config.toml
n_layer = 15
d_model = 192
n_head = 12
n_kv_head = 12
head_dim = 32
d_mlp = 768
vocab_size = 8192
activation = "tanh_gelu"
norm = "layernorm"
norm_place = "pre"
norm_eps = 1e-06
positions = "learned"
qk_norm = false
attn_scale = 0.177
bias = "all"
tie_embeddings = true
parallel_block = false
init = "normal"
init_std_qkv = 0.0236
init_std_o = 0.0
init_std_up = 0.0236
init_std_down = 0.0
optimizer = "soap_variant"
lr = 0.00638
beta1 = 0.95
beta2 = 0.99
weight_decay = 0.0
lr_head = 0.00792
warmup_steps = 200
schedule = "wsd"
decay_fraction = 0.779
decay_shape = "linear"
final_lr_fraction = 0.1
batch_tokens = [32768, 65536, 131072, 262144]
seq_len = 256
doc_mask = true
train_tokens = 278300000
steps = 3054
dataset = "wikipedia_en"
Each number is 50 + 15 x the weight over its row's rms, rounded and kept within 0 to 99. Layers, rows and columns count from 0. The size before them is the row's rms in percent of the matrix's.

# layer 5 attention value, 384x192, rms 0.2, rows 358-383, columns 0-95
110:39 66 63 29 50 59 40 46 25 57 36 78 37 35 66 59 61 36 31 70 61 43 77 45 70 48 41 61 57 61 31 66 61 46 52 46 41 57 55 68 61 56 73 36 39 45 46 50 53 33 67 63 49 62 55 62 46 61 42 34 77 52 55 57 62 50 63 43 62 38 58 62 24 52 54 68 52 35 47 46 68 48 65 36 43 69 58 67 35 58 43 56 76 45 75 42
088:34 48 41 52 32 46 64 41 48 84 41 67 50 54 65 39 48 90 61 78 57 35 60 18 51 36 59 38 41 54 26 52 48 43 55 48 68 37 59 60 55 35 49 71 71 48 54 64 12 38 66 32 48 59 51 58 46 63 31 42 33 62 74 52 58 44 69 50 62 42 64 35 04 31 00 45 85 42 41 43 56 70 60 68 29 35 35 48 56 51 41 64 74 62 68 37
115:17 41 32 49 59 60 38 49 35 38 47 47 49 64 29 63 30 48 54 44 29 37 43 54 55 54 67 31 47 46 64 30 67 49 56 36 52 36 59 56 60 41 49 37 50 48 48 75 89 44 83 42 53 71 69 59 24 50 41 49 52 15 67 42 61 51 65 55 62 42 48 44 77 70 38 22 71 25 50 27 32 55 60 45 23 44 44 53 47 47 40 38 42 51 50 40
092:59 81 43 23 44 59 22 30 74 77 33 23 39 48 62 51 38 22 22 68 55 45 30 57 21 43 57 49 23 59 80 52 48 59 46 73 31 51 61 52 53 60 49 51 69 54 55 40 49 39 42 66 63 39 31 21 43 66 64 42 64 47 67 50 55 34 48 48 55 53 23 56 66 36 33 34 52 64 54 69 47 49 47 51 95 59 46 66 52 66 65 58 32 23 16 45
094:53 54 67 71 53 61 53 52 75 55 63 42 37 69 53 36 69 67 56 34 68 38 42 52 56 48 25 52 44 64 31 59 30 49 74 47 37 32 57 50 41 59 49 69 56 63 21 68 73 70 47 46 48 48 23 61 62 26 35 50 35 12 44 56 44 19 39 62 62 82 54 45 53 49 70 69 41 70 28 33 70 40 35 63 83 45 51 79 30 49 51 48 81 57 59 51
108:44 57 82 48 47 59 64 54 51 70 52 63 35 56 69 52 54 56 51 73 72 52 44 47 42 66 76 39 39 54 37 70 72 17 55 41 31 53 60 44 56 52 75 33 69 48 47 29 32 42 28 51 42 41 41 57 54 70 30 54 36 57 61 17 56 27 40 36 40 45 45 39 09 38 80 57 65 43 62 89 46 49 45 38 51 68 43 71 41 52 51 48 79 55 45 22
104:38 41 22 53 71 65 47 51 15 37 47 72 53 58 41 34 63 22 59 56 56 63 74 52 50 68 45 18 72 66 46 28 36 62 50 33 47 55 51 49 51 49 45 75 40 41 48 70 59 75 56 30 79 54 54 71 59 60 51 64 69 37 40 25 52 65 48 65 52 47 38 45 75 65 31 09 32 62 24 36 63 65 30 57 23 29 24 40 61 86 54 34 64 39 26 67
094:47 60 48 35 49 11 61 38 59 49 75 64 37 37 50 66 41 39 50 51 40 24 68 38 37 52 39 67 64 53 69 37 60 46 46 43 46 27 40 25 54 59 57 69 41 79 49 46 25 49 55 29 53 42 55 63 54 65 59 67 46 34 35 37 42 41 55 50 44 53 31 49 37 41 26 18 70 22 44 38 19 60 60 48 46 43 49 49 83 44 59 59 68 30 56 17
096:52 61 46 33 70 51 59 28 49 63 39 67 60 59 23 59 55 75 45 72 37 44 60 55 48 32 51 48 40 54 48 49 44 55 47 65 45 64 45 52 50 69 40 59 82 46 49 77 62 45 80 41 55 60 47 65 55 28 62 44 40 49 52 81 63 69 50 21 54 48 59 57 41 62 47 22 24 63 45 54 75 26 46 51 23 49 53 29 39 43 46 47 54 57 54 91
097:69 40 33 73 60 41 60 49 50 28 67 53 65 32 53 18 38 59 56 71 40 75 44 58 35 36 29 52 64 54 62 16 29 97 94 48 48 36 35 26 43 59 32 52 25 27 33 53 43 46 70 50 31 37 57 51 46 37 61 67 42 67 39 64 55 61 54 43 57 44 29 63 46 63 56 37 31 83 48 33 54 34 46 44 44 34 54 55 49 32 55 65 26 75 47 44
096:73 37 59 86 29 62 53 69 53 46 30 65 53 49 59 57 53 72 54 38 46 24 33 46 61 62 51 42 75 47 49 39 47 58 57 56 50 80 39 40 65 47 67 46 49 82 34 53 18 43 45 53 64 55 49 50 66 46 66 50 40 57 62 38 60 66 31 45 28 49 45 61 30 47 42 40 40 51 30 56 33 59 63 34 48 45 33 48 68 71 54 44 48 44 36 62
096:29 21 44 40 22 57 34 53 76 45 58 76 38 32 58 39 73 63 59 54 59 31 40 37 48 75 39 59 36 26 49 57 54 55 51 61 36 33 62 56 51 60 86 59 63 16 48 56 32 43 47 59 20 49 35 47 46 60 53 56 39 41 69 51 25 77 58 89 24 48 59 46 51 49 46 79 68 60 52 39 38 70 48 58 58 49 64 65 36 27 54 52 40 52 44 60
098:51 73 38 31 64 67 41 58 23 49 65 57 75 71 55 73 39 62 44 40 65 61 29 62 38 49 31 54 54 73 70 45 47 43 57 48 17 65 73 59 48 20 77 66 59 62 57 41 64 47 51 45 49 52 28 52 68 40 35 55 38 04 37 43 53 59 30 45 52 40 93 59 54 25 52 51 69 44 31 83 56 44 42 37 47 16 40 54 41 36 33 58 77 47 41 44
085:64 55 74 73 40 32 37 42 78 53 66 54 58 60 49 37 60 67 49 73 52 81 43 59 28 44 49 34 26 54 72 31 50 51 62 60 51 51 29 39 47 52 60 45 55 55 33 29 59 58 64 63 33 48 22 20 51 45 37 58 23 44 67 61 57 60 47 69 35 59 41 32 40 34 41 53 50 31 68 51 51 43 54 61 63 33 72 55 51 42 56 52 13 72 39 56
085:61 26 47 50 51 59 49 37 27 41 18 63 60 59 44 48 41 60 39 02 50 59 37 31 57 44 64 48 67 58 68 56 58 99 32 59 43 07 55 27 55 40 54 56 62 64 56 36 64 68 57 70 56 47 61 55 65 70 73 62 68 41 61 47 57 58 54 74 49 38 38 53 65 24 46 50 58 63 42 63 63 44 73 43 51 30 61 19 36 38 57 46 50 56 56 12
095:45 83 49 50 62 59 77 23 46 30 62 85 51 26 64 26 59 66 32 35 42 55 52 47 27 55 58 78 75 60 76 39 40 62 58 66 74 43 41 59 29 70 55 56 39 29 54 68 53 51 52 67 64 61 28 75 27 23 73 28 54 19 35 73 42 50 77 50 45 47 64 80 57 50 38 55 65 36 59 39 63 42 51 60 52 39 58 70 40 52 55 38 45 62 60 58
107:42 34 20 66 39 73 56 62 21 34 63 63 52 68 60 30 77 49 38 30 42 57 74 57 61 37 73 51 38 76 46 35 24 61 60 36 46 79 53 19 56 57 44 54 38 56 39 53 71 41 42 38 54 50 79 20 62 38 42 81 34 40 32 40 40 70 59 57 76 58 56 63 45 33 56 60 34 60 08 39 58 59 79 39 61 18 30 38 62 34 68 39 59 57 51 38
092:30 54 75 56 40 54 64 42 52 66 75 39 67 44 36 51 26 62 60 67 91 39 49 58 51 31 82 56 33 32 49 54 47 49 66 52 27 41 64 56 49 43 43 08 32 39 31 39 62 70 50 48 32 28 42 46 54 69 34 54 43 73 59 57 30 52 33 52 49 54 35 64 26 50 63 87 67 58 57 70 48 28 68 41 61 66 70 82 55 64 28 45 55 37 73 43
102:42 30 77 62 72 56 40 54 47 46 63 48 62 40 68 40 52 82 50 41 39 35 41 34 41 61 80 45 40 32 49 43 44 22 51 61 85 59 35 65 54 43 31 65 53 52 54 47 39 68 18 46 31 42 53 62 35 47 60 65 19 51 30 52 53 42 26 32 53 39 29 39 24 64 73 81 66 40 36 54 41 48 27 68 32 56 53 36 29 72 48 60 71 36 41 53
105:37 48 31 79 44 59 41 62 46 32 36 79 22 47 39 50 50 75 50 38 56 57 70 61 21 75 44 58 73 35 84 32 17 73 29 76 46 48 47 49 42 44 29 64 44 42 56 51 41 63 38 43 72 72 50 47 62 45 59 40 43 35 41 64 44 67 99 74 62 40 38 74 53 58 37 37 52 60 38 38 38 34 44 53 56 38 49 45 46 40 41 48 38 30 43 70
103:43 08 45 24 50 72 56 66 24 45 78 60 78 64 45 36 36 35 72 34 55 61 56 23 59 58 44 34 60 62 61 56 47 54 86 46 74 29 44 35 56 57 61 45 44 66 53 49 37 35 34 55 36 43 38 41 36 44 43 64 54 35 51 38 57 01 40 71 57 56 47 53 41 45 25 53 48 60 42 24 66 80 58 48 49 20 75 70 73 17 55 61 63 50 72 36
114:62 45 60 48 56 43 30 34 83 49 54 58 40 47 23 54 62 49 64 51 46 68 47 38 60 68 56 51 49 47 33 55 50 37 76 17 48 22 36 63 37 36 52 32 68 40 61 40 40 44 37 74 39 42 19 43 34 54 48 38 30 62 71 46 41 16 27 52 50 54 57 37 05 19 71 55 56 50 42 68 34 30 45 52 64 61 58 80 38 58 58 40 42 56 73 59
095:23 50 35 71 55 57 34 57 21 32 34 37 68 62 43 63 57 80 26 31 27 60 46 42 58 56 54 56 44 47 66 61 52 26 72 36 33 63 40 34 53 37 68 58 56 81 86 86 66 50 62 61 57 50 72 62 52 45 64 49 54 56 54 48 68 58 36 48 52 42 59 56 47 48 17 34 13 58 50 34 48 72 50 86 65 55 32 51 40 36 69 70 12 42 58 15
098:50 60 58 71 54 51 41 48 24 70 50 49 48 41 50 28 77 63 45 70 46 64 54 38 36 43 70 69 53 80 33 54 47 67 45 61 62 63 53 36 51 61 61 60 00 59 44 52 49 21 45 26 52 21 82 46 64 42 27 28 16 59 74 58 39 69 39 56 66 90 65 26 60 57 36 44 46 56 31 62 54 53 63 42 46 49 31 32 63 55 36 29 74 28 57 53
101:23 52 52 41 53 52 50 26 68 41 59 43 64 49 58 32 34 58 62 65 46 65 58 54 45 26 34 67 71 52 35 56 55 30 58 48 50 27 58 36 47 44 48 37 60 72 51 42 43 92 63 56 49 40 27 64 45 48 21 50 42 58 39 47 22 14 43 52 48 48 45 75 26 21 85 63 31 38 63 38 48 64 61 53 45 85 76 51 69 44 60 53 55 70 43 61
097:34 56 40 60 36 65 47 46 77 52 48 75 25 48 26 37 53 57 54 45 64 87 64 33 50 66 41 37 55 54 72 31 32 56 64 38 65 51 57 55 46 36 65 54 71 64 41 72 62 33 16 21 48 72 37 41 40 56 78 32 48 24 31 83 23 33 44 45 62 77 40 21 62 91 28 55 36 63 66 33 44 35 72 50 35 51 58 66 45 49 43 43 65 35 26 46